config = dict(
    num_hidden_layers=9,
    hidden_size=64,
    num_attention_heads=4,
    num_key_value_heads=4,
    head_dim=32,
    intermediate_size=64,
    vocab_size=5603,
    hidden_act='swiglu',
    norm='rmsnorm',
    norm_place='pre',
    norm_eps=1e-05,
    positions='rope',
    rope_theta=100000.0,
    rope_fraction=1.0,
    qk_norm=False,
    attn_scale=0.177,
    bias='none',
    tie_word_embeddings=False,
    parallel_block=False,
    init='normal',
    init_std_qkv=0.0434,
    init_std_o=0.0,
    init_std_up=0.0434,
    init_std_down=0.0,
    optimizer='muon_variant',
    learning_rate=0.00572,
    lr_mult_o=0.858,
    lr_mult_down=2.0,
    lr_head=0.00649,
    max_grad_norm=2.0,
    warmup_steps=200,
    schedule='wsd',
    decay_fraction=0.922,
    decay_shape='linear',
    final_lr_fraction=0.1,
    batch_tokens=8192,
    max_seq_len=128,
    doc_mask=False,
    train_tokens=88870000,
    max_steps=10849,
    dataset='wikipedia_en',
)
Each number is 128 + 32 x the weight over the matrix's rms, rounded and kept within 0 to 255. Layers, rows and columns count from 0. Numbers have three digits each.

# q: layer 5 attention query, 128x64, rms 0.145, rows 104-127, columns 0-63
# k: layer 5 attention key, 128x64, rms 0.153, rows 104-127, columns 0-63
# v: layer 5 attention value, 128x64, rms 0.195, rows 96-127, columns 0-63
# o: layer 5 attention output (transposed), 128x64, rms 0.0999, rows 96-127, columns 0-63
# gate: layer 5 MLP gate, 64x64, rms 0.173, rows 0-29, columns 0-63
# up: layer 5 MLP up, 64x64, rms 0.169, rows 0-28, columns 0-63
# down: layer 5 MLP down (transposed), 64x64, rms 0.296, rows 0-28, columns 0-63
q104:163096110148051083113120141133153103092093088103130134150125132115153095151119091099117142129137075214129133106138145149090169083135188101184194156120176114158176096115140076115171110126161104
k104:104073128125142079114113141167150105040143093166161108156133083130150145120107146127129096108165136136135091090157138148111150114154111105200099137133145100092164128136105120175080163120139119
q105:177120144150117146129132136186072153135031147176113092171125159109140131187129132101145120049192156188152121137127159161162079140114062175082094142132108101139148109167147067185103147119111085
k105:155098140148113168121100111117071131140100033228130120123155071142170080177204071109114126116154102119124114112157155118114166159129107173083109186111146134124130092189112107128150145156135054
q106:210109181150111130154174142135156174142103114147100180174089116087156148134098100105169089130139194148133053159091152109066122122169144121157093147096177190084122075152111114135132151108171140
k106:122085130167137090103164110138113211094091141075151147160133177103164091089144100112123102139080119157132056108120154080056150086103138126136132127078133063110148108169087175155173142153118156
q107:151142118178127175126090161128158083043113134161135161098160088144203115132115093161039090111142168135090090117102115068120140145080143156133147089136126144183147181121144178089093185113105115
k107:174142129176157137133156177120122087152138168175106114153131133153136174110153133112105168149173151168150098122125069141110156100187152165116118139090107101166174114117087080158147106124118150
q108:157133164116088110095157121087098126119124152130072131103120144148222133103181138144176180089169089160100095078119143102124103139110087160144067081110169144122122072019141163139140118077091188
k108:169089143100145118105191115155115099109130181180115187179154132191086133151196117135116117153138119110124139142173098078094144098102080152089150126196117109101127117120049111121144116146102170
q109:134131096116086114136138088123123142176132125077148151126115180120093177102121091131194124087160161165106121156145182118167121137015039111128120185117113136138116130096119108101096115083135168
k109:082127057118124175128131152138132136166133081131192165143127143124082163126208132150196110045148097084123177111163144124117133124089138091123146141127127160113073083169105144135100129085103124
q110:167172108086150149126127155096144143072106143127053083117098181073095160125098058127138074103153172204131168097096103153125109142065203174152076183084088088046124132107163147140120162157161195
k110:164144104166152130126157167183132181082101094174050102124156193146131149136157056102114160135107102126087184116120054142109090146192155086161095194125077141138090173168120199184111128136128133
q111:141127068151119095113181129110133036145166139090066130112167123162143128133095157101155089167175112149128136181123128132124159106180095197072191161174110119181108099059123130173109169176112192
k111:162105176105087202107155189116127152165131163105096122128192132106208144086105144127157103179149167053144171115205090108137110087130176131149165109123144140124170117151120159137113135134152099
q112:110110157122135134126141119122137144125105127131119127105142135107117151132151127131102096155144122114109105130119166143176137122137154169153170113113146107134137098170110107118155121091139135
k112:119132108151110145133105096130127106125165147129117087090111105113135145140115147135135119109140144142130078147126144118099091098095103150150132158128130154111138144138150144114090108123142124
q113:088110136099114091131142118119116149123122112102108126136139063121131094124086128119109117125084132087132136129118150130157132142135186131144168114075147132102122128125132126129116127087133127
k113:145113135159109099132138102094124098146133134148126104154111147076124149133116108146148159147134142134093124142090129106111091129113129145164165104140103142136124163137136076122113139136113110
q114:164124109140100164150140111101125125114104135153133126092135136100062151086153122133160094133175102133114143145139101149180130088157111126118100139140089088132128157159165125121141150147107123
k114:118131102114125151119137186181172151118131130149103156078099150169122113137135114139142091143101118114136127107171107118099162148134115124103110122137123124174154103125096137167126163137145131
q115:117135150115183049101156112135110148112124115125108111134132114159158097135124140116114159118129120103125112074116102120141126183136150138139123106139158152122102130133057090163077112140147139
k115:154120117122106131136091084117103091161163105089173103158140113055149147131119109127127161136129149120059093130102116168136084098101147138124166128137171183073122145140156125095128146097137071
q116:138144123128135080110108155122142125138184056123122136196114080158196125148155127166112121137145110044137135106184091120197115167099168152143139118110136189074141130099100095166096043097122143
k116:136138108096113092142117113123025106119134103171133127116129065100177140152118137088130165094127109105088079144157148159112070124171119128172099143112113174133128133108071163126119157171127136
q117:099124140136158086087129156136160083178129176155086139152148105181149123080124158131122166121188121114087106133144110127149113143114162187111163131090134154102129142140104096166094111143161154
k117:163096126175156134139101108064174155151147072121137068172170092086130137153130120124104163100157139131138133067105117126124087114092161180134167141123153131031105141108131115159092140106098107
q118:159117089111146186093148170100127081192077168126114141126163137141093101053177137113130150147171116104151102093122114148151163057115107124132060188027171114185190158188146122142136158168137160
k118:129137106102149124152150138127101171140176142143190157125165157136086135137150140148172111160159161120108168100138098120076149082178092158130126155074099112209178130112136105137100153099143081
q119:145166200145129133122159113079186137166137167118121125151081117135089093130094083119072112102169103164105144111087071166179147141139071083158086159160128141105117153138132117115176168234147199
k119:098077180154112157085079142124101138116140129113142130169113088128165127124151094191138140172159144135098116111134047145155063181118179199054092108179049123117110110107097141166121142169116084
q120:089104118099132167157132078101130104139122076095113099165119139115090102108144180139099084082176173123152111094146220082123078125137100119065065111105139095101157099103116112091120145164141136
k120:074205149097107125121179110106145093111137078189143109153123104077141155113158137091079178151146138140162165101104160077108103134101139155108065112108140180119062150130063116155137135114124089
q121:106115153099088127162115150089166090151088113095112092129169080096210132146100092068095146113136137099169140115146112177109133129152084162127104124105127142128173161147109112100097059153154255
k121:144139135122092134108097144125139149035095153140110123093164124100136088100170153160128118156152098116126176126156113112106158163109170115135098053129141100157131114112124110111137150172150190
q122:185125152074180134092135197068133106124147106103118114146148054117133085148116165081168142092129168084175090115097138199154175122151124156138138154099150138105195101112188110095107102115123159
k122:157132168149096098119092143145140112121092097095153137145156151112144087128140130074120224151139124084115119124175116193112177102089095132155140077110110077096108105157106104076088089129108147
q123:127169169132138089170086080080096074123121102149108162187161137109090129086112158104079109151091104029171167115093123120148086174141198137131161164219101133141150140160085068129131094089145134
k123:089151094126147139133074113115173143117111147141125094111087168096112119146072140091096094081102132061192151097110126098117138179107164189103121138101126120124150144121098178145114092133137199
q124:117054086142114160119145210052127112145170163183118133137108149076084122115164167199135100098202166147137121119067112148147114163098148135175148152176181135153093138171080118099152130125076166
k124:070172174156110134128111064108104203151134131128141184135159117145058111133112097103133129148222109114181173103135134157137115076184124169131134122115113168141183107145123190124127111161139184
q125:137073093171146132161102104124126080103122136131135139207084113178109179139176160117108124053186170155128141123151095154134121106087160118165113106093124192105106069143177149194159174153192148
k125:116177150151172173101175150133191146105128098128100145114121146102143175176163079169109066189158134135134147124099154149114122136111167200181125132211120108037157126124137096190182113142137161
q126:112127081185147114212137161154122135149073195107096120153152139156181123105068124131121118128120096116112172164138103148192115178142097175125168086156127096060127082186154201140125063154146086
k126:144167186150154139110073143166119119157107127150120071119131136114192108216084129124180122106054133171126225173174147123079122177178108145111147145135205124113164123124138139128144106148127149
q127:097115141164094174116111194076122061121087115104148128075119126074122155167125122130084168074088095113164121146162150119167105149171120126125158135099188162099116103092097184149133163088126129
k127:122122143189122131139153163158150080133119120132140107124138071069128108134168165101053136129176071087130114127182137113092069115166101162075098125120157144124152129034124109129106142143081094
v96:110135077110145120034117080168084130086166105124134160129076144156159098110130148100075103142129166069098144105210100167101082129105153137082134090087130131090134146132138136166159105112139121
o96:094089069140167113066170094173117130130123123106154115091101126103137173131161133127117135158136136134102145143166114166129167081134100070119083076129098107207129120162159114080170140099158070
v97:112162166138098143151100082118155147114131163189163138101127138155078140108118130076096130161120149157148156098076125093132101106118101137162129138178149143113147137102067115170148131112091108
o97:139114180182096145163111169141114147078150138124146158132180151175058130106214105095118176125108124098118129140107160130108155134127109157154139147120137116131100101111085099088151139118122102
v98:074118124145093140140128130152161065172113143136119208111128154152135089148155099167124125135128229141144126133122155074156135157077105068142128127168133139138100177124137200119057104152119100
o98:105123094151160096161111166100099044099096126193134194180131114141169087103172099171099137125143115133122113127127161192172153134096140177108161136155073177109107173113143093102088149155149115
v99:111165100115105158128172134132145174110165139131193131135124131120129156165110152152101105126090103129104092124109096142094124119083099126116089099091087179093131115168155167171150089155121124
o99:182099105152109162120155149187158137122114079117140131078154110136177122182125113140103129105183159150104153176160152140155132116128160162107119134101118093194113162095125161115123146131071163
v100:131122091153192101107154110203092103105131129168141122108169149162123098167134100111097087120153135107099159152139145126152075139141129103083082044095106131123162129148110158144132124109141121
o100:136122063134123120116149154144147071127107119120172130103099174071128171069167165208097145143067127143065101141162087130157116098113061124101116070159142098142111162117138131091139125116109090
v101:131075065186111174177140138126078173132115126135097094176076136122128152120107113125164129153135137137086134096131080080180102125163107086144112096151122122185099100084175055073142135098094099
o101:141090098105131127092146127138113125130099119167100164146118172092115119163155098156122133109107156191124103103113130110065074124117105101200110181163163117125162046108154076145170076096104091
v102:095154142078146188154107120150168135174114143134108127124124135103145132111129121136169089092098104099125059099082117143103074086157150125139109140149131137105090096199092117135098210095116150
o102:067098175107147139115123154126109139187135122149115107129183121165153119109115111120092128102087121053144086098067112151131157106184125145123083169105121062177139127128092136140151159116100139
v103:056082085125148141117122158109152126121125167167119102138097106122181150156130115121094148116140123137130179116138080114097151161156075108151128138127137140173112134157120178194160103140125139
o103:112139104104121096135145110165130124114136135085101124156157116103119145120190094133137127116142140056108096197123136149133102164080085131104173123160081139170138107110150112129167097123107227
v104:097159186113118118142150168134097089129132100144124137125163141175109162098166113116127079143140113121153130133130106121110157188121098181147132117167129127100075104136124108185134118137121146
o104:101203137096160153156137161155108112097116098116129151084176087112159108130125087123136166129118119106109129126130137134104133159140113180119144088084134123101136162099129132141144113129173131
v105:116127207143125076162128169112116136118095083127086117163143143164129148127087131115134137170149094090205092137161137113134088179170097161166104144086149096127148102083134164057120081164129147
o105:106245107103118140108126127140059114177130091142140085129095134138127108150110076137176132091153128075134136078137184094120154123087115128121198144138199125090068106147126163082105062179198133
v106:148123115138127152149104095119072061133119110165105134114149162104169145107115096125127195121211122149129041161143138118158183080168083102105134085148164127122134142145165132133220159105118182
o106:107107102146137077171083121133145174116148117159141118128182181156164082134128072143127046154066148124181163046113083114125090202061101090099093089109138082115161174204135096148170094141142171
v107:128119076173093152175134147107199114138135170097167115121085136149106139111099100068131177151112139129179068108125142120134131136160127100167129153167122155168144053138133148163151121139163117
o107:150142146101094093165082144135139141097146092155159210129120107135105127157136081124126086097136144070207137107100174147152127128157133128169222146181128113153088102122150128124137136125094167
v108:166114112148087156121061106123144115125187153123085120159112128149144126169091121067124092171075130208047104113137124169117143103122153162139101085118133095090074151140107182135196177070128108
o108:059095134100122127126125137131140152137174098073175173141165174127090068137134168116130122163182075132130154110101135090176104068089061172174138075086118099149162158106110160060157076115080128
v109:053132137145145133185089106109076080114125185157150115162111215115118112131099074194098103110090166111118059079177133128200163092076099133141082088193152118101172106140113173122106180087089119
o109:124108129173106112195142129100100015132164180148147177127178119188137146149153081139079102096126130155072135046170159168156139062099135171090085151112175081150207132113118122119140139160133170
v110:141108116096069175126136182124149171086157108084143187100129124183175146144100152169115135154124111131116150102099152131098121122057130180156126128180097091197147133135126184094131126088055126
o110:129132170161147109130097096111175147096091101128137149187087119175130130203086182165138098112150088177041138084114172176111131167125110194107143107172075157167077137114122191159164090150111110
v111:144142151168159110122132097126191112091062126093146149122063139084120134153114162086161172080163100143108154129136143122146131113108159156099111137141051140131125123196143142117139100142160137
o111:175131113151079128093113127129107100131138117098149170131133104095170150084134127068154139124131131115130133123090155104110087117114134102084180167123155189200128146186117150080104101102082163
v112:187173185177142173142125108175126145113104137130201153103122080133138075050181194190098126131104143170154184115132197182090140186101139138125141135164121093152147189109155147120115138172110138
o112:137144163113159162120143119127150144127138100076155163134091125100104133086189247194120171161103185122083135117109193149063135122089216127099094094107124175176118151129118099166066175148203141
v113:134145150123130139096100129076101131133167114114153133161036166090143154135151157124196131159132076115137144110144117129122161138124138145102145118112160109121129119131052075155135136140118129
o113:143159134124122122129069142147131143099095156112104147110134103131154134117079129067110150166128122122095113136108158103102139156151141104178098143110072077112198108163115137123165134155165154
v114:177122159114107108127134125127145145143132125182101111116112120159163129098117120156167146117181126173161150139125126111111173085161079134116098110078150143101067156132150177095092078162149129
o114:139139103135118125162091121134134151173096057137079072105109152135174085111151116149172126121111109136180164178144133125130114135122125138131098124095147138131088143138114139066127075147196149
v115:110143090177121118168152142098121179107113107062159151148125115117130176172140196156155159152112129117116134085182200080170143126124115128118098141172088142119141135122100117048175149174121097
o115:178196064165112122118131138102140116072139111119122115149111124115109115184131155146115140131138188196114139083104186105147097150160166127136143166112108148128182101163098177109088155114101115
v116:175142088126155068128165156142164097124129134162125180108123138139113125175154130174094120079101131146144171126112131139143117084169166118091099118141160112153136136134121123111136130146100142
o116:168126112155152119187135162145123154152154106108144142117118113131116129150162211140109122165117077123099111124148097134124108122123128127077131159184100129117149127113098144115133113138101135
v117:143165135126094113090105111151137089133146128168142066162168121086160110149078176178159125143106135114125075139127118124119178145162113118143119111119143091087136144107089148207099143192099155
o117:151181147126074143158152099132077119195159179140119136158153093110156105122124163162147104146098141077146156163128149121181144126101097126152074090099107050108103146160130077167130131134135137
v118:056086101111153116155118098129072141092125166132152079143143129234112143147125108095135125131128077120106130141127152135120092123153095159134151130105163115140101132098121123151088080097127151
o118:131141153149092137123135100153112120077133126130120060136096165135128163131177059136123095122136128157130074134114086146089113088149095157164112123130110115088099105092158172121153152096180169
v119:143081162124150156163165113133129115147101139141115082154125126197110148109110108158115124084104135102143095069099143122169115145130105081115121140146122115120113131144159145127110084126134132
o119:115093112127116155115152166136083112145171128170111085165132091113131130116119125165124134129156151170177116122130168129096131098114116161083105186154196128150112116082172105104157168144163132
v120:168112121149137122132113130175119128154121086105145085096129127163148146086143191117153097109127094125146149124128094134139126087110127164123139108107157129142097103100138168080128125173050135
o120:152151096137149126106149143181142158203112144144096105131060138100146155160153134136136070129083130134124119126081106122057132105147115174171110060088177136129126109112084138095140115134163124
v121:086193097094098087097175136152143094133117112081101127120101099126142179125113148147148144134156165070108151086169099113094124117117113156119097152074130170123107115115100162219133092145078131
o121:146163124153128113121155136156057106109112096133069090147138075077192169152146123109108077105136147069135140163184136181140174170111142133161135106105100152149132109160134178121157102105101110
v122:140129098164123084074153140085119107151167122193175164067139136142104074149168129147123119120119145136097089137111085141136134170149146090125091075064168142117152150117139160134151113065152111
o122:134092118138146138172123131133170175126153101139191150061128160132165090136121135202108077091165058166101136175157096081191158151116141157124145112178104132124149136137165110096121145165129113
v123:100070117123102100103135152101099143060165113093140156161041121134151049135072159112178108094155121105055148160167085141082116174117095198101055125123116165124104161144105146117096105147172128
o123:148162118126103132080171073128140116125097092112121147086095102178206110098125080119148115117165122158035164185079130177181137101164127093144121121139123181142086097161183190077134064141143194
v124:140096134176102167186181118104109073155143100114121129128080138126100148122115090096114116162086148115161146132128103183130147148180085123160162148153152184109132086095138121159135079111080136
o124:100087105085111144172181205116081147102097105148151138106083137104139115159147115068112125112177168094138128087121144118103164157111150128140161137126166091088103100117178109098154114133139198
v125:119147130203107158127120123147110150081179117196136158116159104100091106167185175105155129132122119132142089120096133102126084117172133096121118146155099116120094175121176111110139123124144151
o125:109104141164123165096133115132151156160119106140143144078176149137142106168220117204141169157086127128153073126076139091142084133144158114107140127141096113096109139155142092112132125097123127
v126:131114162102132160132140106129147114127131155140175160095157063131099189096095108117108117113168132124136144152121084141131167117144189176122145229159107133099115071123184145138130128059181082
o126:163113156135110125099143118073161142119094064123184075135165090139083158174117132047091113095118074052191151116113106106114117158149183124099102119144148154158130141084192105137088100108149123
v127:132104134138150084123160097159090135154118113150108162121091150143175138168108175150068156162173151102079147158159163089088121135111067120120122122115151120168093160126207067089154141149097099
o127:157194071177162124100127129148075159125102116179149121110099202138125141138156156151116110129173184167114119124148104128143094143086063091128083144111100170193141138180148103147140091102173117
gate0:097158166088104123176119145168146018123150110151100165122164140126087163134135083133159167152117126110033142153098112137171097100136126101130111144161156117177181092149183119171135141165107184
up0:150112138144094118116120110128092093166123086091116079169104120136139108133110115112097143128152163111149082129104087124095156106108053117134079126146121144142102158083096165154139079180124109
down0:112146159095061125160103109186173076145187129156123116128143194125125142121152124119158123131088101125052143137064110191139145145130106142204144117120141125170156117114179121143132123147168093
gate1:170132076147125171187148134136123101132137067155098090109145174092110081124145107162145094095116156136185154114156148071075096176070071152080088208106144150091123125140104126119136169102097114
up1:171123165110071170142106130089162103172114097116129149099127164079110081120100125168126145101164119104146126170100111181148084112124078148166115102096115124101114186148173123092166134126089102
down1:125112110125141112120153144118108143105160139148079103121132172111133185163083153107117198125074156150055120096086053108151126100161152154141156108176087153117173157034151134145083143137159178
gate2:109121116185212170210152141092104177142146170102119168136113131057074156134086084155145145141126125043124116171108178141098171152087128114154183086124133080101151174124139146104130075087128117
up2:089061168109137133130167118098161168123161142129128137160104123125187127077135160038156123134093074141159149117144114156146133087202144137113167164151124101145081158144170086072135095134110098
down2:116170105104113153099116095177135119137162051151172134127148109150129109165082164136138123166089128147113169073127150098087154142120196084096139171072129117131059103126115079059149128123107077
gate3:102141139175153174084108154054168123106174111117152092102118108149071124107146162121039057150111155105127115134133105120137156188089134137054128127093158104118127137116109118158162106142121099
up3:115133129098164121075113171096100109054145154108162069107132116141098100111102118080134123179133193144123195125157076114151143171136144093067149188096128125128120146117194142101166169117124130
down3:104135143139111098212200043072124169133058116168143153136142138136160135130161114105110152130118144099143069143149155149195115096088116130161126094161171125092172111101166087061096092146152138
gate4:164125075107219158160091141127143125128095114131117095152194198124070105130152122176151120086131154142132153168134133133142111082110135158128117114096100102150155095078116140143164129107108138
up4:130108060114127142179143172127077120117131137115135168097145156126147174124033111137107108131128107161112175154170095131116117134071157140088142096134092139192098155091104145150076147126110184
down4:122102153164091118104157116118136155117197188127118078042094159114201189132151129176118100134150082185131167126191115136147139160159186180107077128168132125151115141136159137106078149135077094
gate5:135168111113179137127163140105168088143129119094138155135161148149126146112166116123116141109075255126173158110093195114058085123146143121173151191146167130058128108124141121147151082107166078
up5:161135096170102190080118089184096125075092138152071138076163101115084187120089080161197183124157067140177172101091116133106118146132141117135162090083168170161127109139133079146124129185178148
down5:160123064143162146114085173130113097132162084109115192171129130166130125066040105108126183070057146143141182120179141137088136129121090110105153092095108149088069140095107166154119086141116090
gate6:137100142158191184136099149139128131176090155084124128119136110100144105128128152134168147126163159152137111069142161178111181109096162136119127151167179112146164117151127157104210184129154106
up6:109140111163151077180079149174114151143207106125204117148149047146183077110095171152147166123121112062086119067148111153074146160118164120071187112131151120134162070190097104143105113109127087
down6:121138098154138106109163128150101176150075132138073086126055115140134140101086089137096133179082157186123145121135144096148189132019073069113182147198196106146145166081129142131136125085162111
gate7:134135119114154120110109120204111146148132116144136145150140162110124132174132046096146069137147144149063138145125136166132107160186143168080079130172150151172116140129156138138118169092113170
up7:068143112154116173124136144146117105067146156106177136053125105174144117142159129138094112158141164120138199134154150154098115159135196107128119088164096137161149110124086149108082137115143110
down7:158136175135148111171140139152149139160108109146085072128122148118137111131090126106147100158118064147104095122111138152189107134118094107139116207078160127109112102157149090173140206138128175
gate8:116101109187162159150180142112114109105141122135144118142150132100116182121118083119136094106197133147107133124164121116146120170109169124112116093085116135140139142121109090140105118101127104
up8:112109073158153140122142101115153086075144141101143081179132112136116158096121093152110132109116117151144128126123144131112146133137151124131078115116155124159177123131142100184096127099111115
down8:109109104140146144138177107071112113173107126124147100147137134101118142114116105121161092115214135131070119109161147099155097180109145136127115113113104126124131172119116124108107124133115106
gate9:184199139101134160186173100119183138076120082137158085131126152144125189080092098111094136173109109140093102186124176176066166137194076106112125157139176151095109104095168130138159124086097159
up9:106120185109116068180217153053090126113151120110156088167180093121056121113107133124128145155162145125116157140149080117169171101109153151146089117105094134179119115155123112128111126129068147
down9:161137105098114131077083126116111106186112124095112094132148146154079163098094181124178135100154149108170151144144105147080147138169143120093073103193118115112144130114110142151129098137090177
gate10:127113114115128126122105157151139178126111142107078109167132111120114163061133155070183125192150093143100149156180128079167111150138149085135095148134153171124144077107143126088109124159091070
up10:106111130165100133120134106146061128138191110065154109148108131129124091149112141163065130163112076095130122156134126144119113167127149125093162061116161118128130121075099153148132139083106123
down10:088158158109148072166151193090112101121080134150099111148158155110076101095139129174125092146111130186095116129147126136126175140107106156178103161150165066160141140136136139102137108132120175
gate11:102206152127172119136131153136131173128076085096159076089184129164156128194137108108195126116144130144145154117086125084107158120112188100120176108111139143125155129123129164142146102089134173
up11:067090093138136100121127164082096077135125098147066153178163149151089189142119140071138068122105145135109136114140181091102121118081110135148099149136146144115124092107086128131109087130189153
down11:106120158118116164107108081111111125106152150156141158168133182119068106077158165115103161179130131176082114129149065175155151142147138177130159159210137119124133107129186138129127146098114090
gate12:060118161124111202097151153091097119100113036081112104122147147187138114101142140101115119172155147090139132124084168095094154064190110147095090155087142088131145150139095150127123129103115145
up12:189113102174123107173108143196154100191135136148137137156107147094093197197083110127169162031114134081062129162144114101124118138091115191133211125094195140089138136183255173095219061156160118
down12:147140083094164180148122196154165080169107064157145127132103160117127102154116140159161108033084170180116110128115116158135075164116059144197158125102172151102181154132211183138124091140120149
gate13:100168139148172187127143140149125177127123152084107131092169121146156171094141062142137104105161147120140132128144143067121133192101136089142155116127114105179109132179131164109165100186114126
up13:125097114054085148131107167122097111147141147109114166099167094075114101110133162160166193174130113104159167083096062164130116132142125168147125124068134150140145099097117114179115090147092117
down13:111126143154140164136123129106119164145048137138112112163149162099159130088094107139173063115099134208130154120142171098095099133067116095095091126115127120134123109134136170179120146104115100
gate14:126090150142085097169114126086082135081103117102107144102151164082090103115161153113152121113082119181163134088146130133114148110173149134111181107131178114111175173055128184224119107130134106
up14:154073106124127137189095111082146153099069142131108144096067112152209109037107136127162142170109117161077168140109093121132153123161133117089168151073114096081114094079158174110125102188120141
down14:082109126088130129135153171103142130176120144142114091111198156159144099137159102112131093098128110080122164135114112096154108174124136152102117200187123160198108166150097141095108160207107084
gate15:108108159145125144134096095162094139150138128146152165122129090098160161086112129145120154208147117127102123108141095146108114117126088097060123176130118180094129152156149126165149162094103077
up15:080089188088123131106163137084104125152119145066081133085080083151118108146053152176176129109149114118171168107085141149096146086162106104142171133123164100096119109122130116106170147077079154
down15:144168099137145115134198165128112056110107189160167179089140169184173147130150132126116124102166132135152114124147208128130167134107141078122096147120143138152105113133141192129119140131152196
gate16:111200110145141085159174101135095098135150090190161168125102173184156125117130146125100068150129097096082150123066127153125091160118112180140089166059124102132157143057097141161109180100109101
up16:106123153111039092144114110126115129125111065150122108109144107177160147194079159111091146128123120062108134185075086089163150089103098158134114133131140198090162129120142129156154142071099134
down16:120165123091146181195146083188113165145117119163131079103059100142132132165173106106127114119183097178115158091147096136128082130047145116183118145163131111113133166108110143101064120095190089
gate17:144164128114107133178111133090068132129075030161083187117114169095144124116108157195108148100095144138137181161098114143110138071075103119099125131063165140076127167157158084134120168092095142
up17:135148103079153111115158103159095103145149084115151105146148110126094134123158130156116126112135075153119174089141142181104144095129159105174172129079104137117158113215141067066120202125113159
down17:140117109107067139129108101090218093108150118142165147209179120039139137115078177096178146110070124176127175062151137142079158141102090151122210121159077142100128126169110130079101161116140118
gate18:094154171126080110113157120094133118033115090107155142198143115089110163140136049093125167188139076110164119128132119157097093091149186089148153140113102162116121138119149122158199150129174099
up18:173155094095101168139131136110113134128057169184147078111119136094116151120119110152123170131147110148104143150097140077071148115213117078129105144145136123169118140125121130088119077113139121
down18:113099138127053105076106118075169128098106114137170080159126144127107159096178106096127126170147144142173130112123099125125142112154154107193127136166129111139123055091155116180162158172152065
gate19:042121092111115109182064167127136149167132103078202193236161074088145106141086120154103110185127113147135155106121146126103156121125131117161109080177114105123144112155141136104157096118164122
up19:128134139143153169073148111154141165101116188132136147180190178142146145084061081172121177085093133154062108087172130164145077105202130158185150127166154083127167106082169193136175114142160119
down19:137076117106171174153110147110148107151106159133108182152149118098113089131154116180157140174152113118150144098118234153116144146095069143142058118193105154108211129114102118130155104136094186
gate20:154155208163137174154093081129117073060119063127181121095173121142075176136124155171121201145153171095119119178117139158181136078126133194169079167148114110105115091054144116173188093142190107
up20:150145089066114189135137093110101101189117174131132109125092155158169089176099104158139063107118106096175119114120159128181134193119139135127099035142156121097129141104130100137131168163080060
down20:130144105130127222147087161182130094190160118092150115162119090106109143186144161128165118111099118146119108129140133083100069166198106182156122090155096085132110154158166107160135079148143091
gate21:148148086109122111132125095112156168110048115130121079183138133173145094131154073139126086154141131093112152139127062042079100095129103135139112194123119160116129089087126061158102098053103118
up21:121090146109130093094098163101097177129075112115101108128121119173118078098159084146140213109140125107103122159073084133136108128121078156143157172139107082126091107149104107102172161084036120
down21:115088121140111141104121106161066116178077136107205166115151081147151132129114061179129145097114064086118156162159105147144168138068105170188118063127100161094108195145107138175142108173083145
gate22:103156085059139166107128092146144125144098062132173173149146138191132098162069136118127150151129201148113149091127127119154063080162130134111116150158143144114158158158133150079134157088148084
up22:093148163121138085142172164160126131141142083113172081108112086051109136153146190176095110109089076102071138110147127127157204138175108169122195109112116131148082144107183129115141118117114152
down22:125116096179138110145144155101150146133141155112111149166142131180123086154155107209137128153124090144143164181177095063109251139105128151132111125117143108115041124153123092156147068083186145
gate23:127180194074134134161108147139129170097129146072126128145139090165080105165097146097171093118068105104126164094143153150117134147089217170140118168182150119127073152172125079108186141109105155
up23:087101124143097068155129122081114084145183077178047099127141108112138187110124132109088132144120128136169156123088116134160152118185093050151168107101085102150149110125064119137113104135100131
down23:176171110112059108168092138104105170105104149123135168198151176166127124168100146119165125079121155090099089134156121117133138096125090182141095129117100143115068103131091121109080092179106122
gate24:118196175145149144126139090115172102145139068101128086121156107163078100144108056168086131141114102132130150197097126145152133068134167119075116121122139108131080171134133154131154159116156167
up24:179075116120158143167131113151061132151124168155154146114174126087106094116111122142185094155170167104132157150157149122138111144133143094153100124104151140117121129167081091141149206206114130
down24:097111137154151180134136153178124117105142081112124218093078082118095114158134105099140185159136127091066146175133191141172066163140135142141159184146098101129146055165131125133168133137166136
gate25:109130103075091120120092086117086135126193122129101105172150114188134131103182126148123129126225152157155163177179135128133130204200094137111102184123106116152127105138149118203141097135180121
up25:111086138062111153080149149117081119139145124137104179161138124135128167162082112115108112140144126083153116122132109127120085091063148151134149136188104159136177190121115099106189075099176124
down25:113136187174118091112106100096098146079144116064152113089125115076056138128127061101149116131113122138166117116128094128083148122187085144121140121181201122153120140099187153135109116120083124
gate26:126217164120196168141078147133089139138101127090164165106203113067106128109134145119177076114146108097053100111144111144088131135100117166135109084064180141135159092110104141194105099123116154
up26:101113076051168127053133143149123131082165093123128142136151105119139114116096102140114131109138105190157090114098148170055190086101143158164131134186129153139109147111133095158078137129104161
down26:095142098118069086095115195142121127116167127059047198022114131161163132155140138132100156144115134089164144114110110117148191156156081119124104139111175144112113155117175130158122151164138147
gate27:139143055142119130137114143126175127127083127146110188171149107114101192088145100106139155133046156145197123113160161095156139139141123137098142147107156149088144085129184126137143060113145106
up27:166109157127145086099174155117173192135113112139127108146146122085164119120125151217139092156136149098177111152103168172099141113181135148124105151154126208142198137145111168171099115138080107
down27:109068119167114170103113127154100195108164146057123127100189156087078112145156139167114160140148156168138123059183128121129110110178132145202144121117147095165099083096141118123168124159092126
gate28:131123149098134143147129230064154115195086100105087154129143116184119108115127115134135123118124078111106165125109078116083156084130203086145137087082115096148172106131144069152119139081115144
up28:134118073163115095118143114187084146101129098221131137102061093102065129174123105171135143118121153118154171064062076118111119157105116157155141110138100164149139106127122126142100099110135124
down28:159161139096115120118098150109152093094133130164174082115112106233105132110162177128118130077129098151109130133084118125089189098108161078110121138203184082175163136115133158093101122092159183
gate29:092163184105139130175119104130175136117124124098170124145139116131115108123182140123146158161098160083100100126109114124140171109139158110149130116097091149139163196104183104093116070043150201